Weights of a small GPT-style language model, trained from scratch on English Wikipedia.
Training: a variant of Adam for these matrices, 182M tokens, 8025 steps.
Each number is 128 + 32 x the weight over its row's rms, rounded and kept within 0 to 255. Layers, rows and columns count from 0. Numbers have three digits each. The size before them is the row's rms in percent of the matrix's.

# layer 2 attention key, 192x192, rms 0.101, rows 46-67, columns 64-127
082:142178142154142083149162173138184189117105175108137086150146073130104104074151133168156195112127148188142122095160118148081112167100169146090138171168113114094126113107136178142146162069113138
093:160168104137123145104122074163129121121141142138146130120074111110101142077160130151160082106105111089134086103086115133091103188146119111133118078136176124103104135094149133104155149102125094
106:103130139125127113132163112096148081075181140139137133135107136117132142140142129074132085147115130088123147149062057087130114118096173158140160073074105129173078163103143139077129163139118128
087:160119137129134076100148116128070113131101179102105133195126130106105132107134125176128131104079118105147111153200061108170119107170101119152179152130186131170165153108102133155149133153117180
102:126169176174143134124110165161052175120106137155129115183081046071120155140192135151154112139073084127117075147116133136182172096131149152127163191154118076163087127113140083075138109134161107
103:128091094123186099160070120176093142097173140086153112089134129142158118150084136107104120117187103143122118066106161155060155152119172124080105170136170111146128145124104084076073084171110114
082:159140159165140108103108173111097203108121076157117110168114057124103148113140132139118155146151118116124100126152129137155153105191179082116154164175114116120154139138113073124169149157175148
088:143122171129142121130098113158108176130123128108143128182119110088166160189126154143165146156092122137100168160181079170150198081166148130147112155140095103124166099105104152162106116167120130
108:082098153153152084160079094145054145148123139103169074088087122135150157130146135154091137153203106120116115186151214162138137133146147183089123126124141135121150109174098078129111059155115130
102:123154122182122108175107116129064119123068124120095138089133060084085172082157147150149148111112077119131123146091177132129124135142115110144122152103198142124075103163137083159152095129170137
113:151158098070168086161155136164073093107154122134130122149142118058171157106091149114117115103126137115207084129155092113169154109106120134100124142149115172106146154121137114086105163161141095
117:183154118050123133120140142141145161130107102171116162174124107128089153072130099132173090081136134104145115162115093142142100163153092130137080146176170097151129133139179114157162145151122086
093:096121173155144112175191156118069115112123107102118138138160117067088134144111136132104167092152196137178104116176157115134158103130151178073198065111080147161168191105145124146110115123156124
102:107175049113100124127119128114167115091086105191167130092130162156138132124117124188133132140118108087143141086098101111122076140161153090083088118124105142121177098135130182125114112149124128
100:133097139170087101108136112156084153134140176084158084120146149134138075144100133166109117139154101146096081093136137155126187104122140119117142172186131103086115115108051091128108147112158132
123:190131147095129158158069139124139112170156126172097161138115106095130137088134145125153116085159113136107188148134126111118165154086097172109118147127200099143129152051161156138145117149155112
096:131181089146125153130147093151077105079159174064096120098102117150176112157119163091122051106100122155112107145077122084114192138096100138096107108125136144117120171115177109076122118172068075
094:129162133108144147133155120119112139146121112153078186157162092088075089122178136126160133145065093152101188107110092123112163133132174111130114152182110124139079179144118194149188106087133153
109:173117122098152120142124171129142170127083168077118092134132124101135091116160137196170155118134131213202086086183111166098088138113148138108110126129095114155143121182080166148147186104133158
073:141128067114132114187118140146114092147109121113131174140115121142173140144152166098184145089049143138123119179113171162135103144123119138100110108095132108088121156109174170075164145088120147
104:097129132188146132156107059092124137137112106146145121157124127149161164191122115093097169127169131123087125131160176131103127103129153139123111115044095135103150102192141118149107111166111154
092:115166124105079107121109130091141148125098133161153160059104150155157159137147089147095091123138156158072149130062101118142104106108139067110039131161161086107086104104180114121116078115106187
# layer 2 attention query, 192x192, rms 0.102, rows 47-67, columns 64-127
094:203172093117173100174139109128124145170114184136151186133113085117090161139154156157152159112118079153141086131107194134070136148148106158133101190094168082154074117104133152169146147156121132
099:076177110137141119158166166108154061153144144096109135091160172140107114157114144076127101145147168039123143110113071115103105115100087090140140141040090150170101155102167166106150169085134093
102:143078171093093164099175162089098126161122148143074165178103151072174105137158167109113123108188078136155117149183128160186186091110097120142101122087137094148087173122137150127105155169149117
101:139091106135171156122115167184108184078145073139088146158064123097115154134177179151165125144129119197105094140137183185096136108148113200146116153125100091192092210179115112098210095137205085
093:153150113113166099134086107154064147125149124082146123092168128134160065192131120123099092095103050174094159058115133130089140166111134157095078151117174103090132083135162122085110117119147111
090:137038124150094170100142168112115193103127164136074098149099108104144159142104169097169177152148082159138115093176134179202111085177144167125082137205109097151189089155145091159108092127192159
104:103098147140110088092123149122095144143120095170093108162101122053181151168108101118148136116131067112121138199146090147195223116144092163078100116144165109131124161150107124148098103168101092
107:113082151101117068124054078188076097089123146101135097131097079154185165109115110125122126123158098160151113165141137143148160170176132151125103150116189145082146088174095095134116056128143131
108:184134133121127141116090140121080101105119109129152152136079120152111183090162169108137117156166074137187120155102193170111082113142153170121139115084161099180104159144130154131202134112178160
116:141140101095151077142110103147100141136120172124134171154103126111180098163090084138174113074167122147214103179146125112163170153160132167125156101184092102095112120125121142149142139193162097
119:199112089120155156134123125140152150136115134148154177133117090124144191099172140143146108126095084156154130147146123113109121162153089126158129147170135087071160131124180112165154098135148116
096:115098173117155168187134127101114096166099123113097113119175140092094127146095110065141142122212175141191128166144167109120136114119138124163190098096077162166150173103109085123137130109169117
099:150130081102117063151131162143153146146103116198177131113121176138116088122172143136150107137062114100053136147073138089121072211120070079117153147110108106108118085169130169133101119116124146
098:159119140141114111149065084101131096148115178084104140110165104135147111187090120127122185087116106206146059156128129196145159103121085144151107137135146154132144093127067105131114154113090158
116:165153171114152164153050120124113141150140095123063148132124096159112102116103138160159112114198106159113139122121114057076152156126129139125073137163170127155146128100142113143137137121158132
094:118143116110206098140129087108112130079133206083149099109102114155199129188063088103137124096123136173163155137123089108094145112112070113094117142142156089155073182099148191075178168136051107
088:173153115176044139091055176133124141166111103156063152145179097148084132128154161139127143161106155133096134117067173169099159138131164153100068123107075151179116157145125166156161096118058087
075:176101100172092155150187201109097149141150091160100175110143085107138088065191194171147157065085162147115114105148115141136107103182149124184152116162123124049164099125165159161114179102172168
099:096158068141163123188142137137116078118147084158137143094147113165129076088075172116171089117134116127171181122085113134087103084133043135128119120068150129110097105113133116158153156083111102
100:092165168173079119087134133153149150131194117091184072130164119162140118141068072084100103153126105111138129145078144156136139128093144096119109146119155188159140118164088077109158098117128155
085:117129161133071161158005083161141159148120117137133157138099132133107167133120168156112107151101129099113118065137140128092126133164064162110139179116230104157120112134116127139097123135153119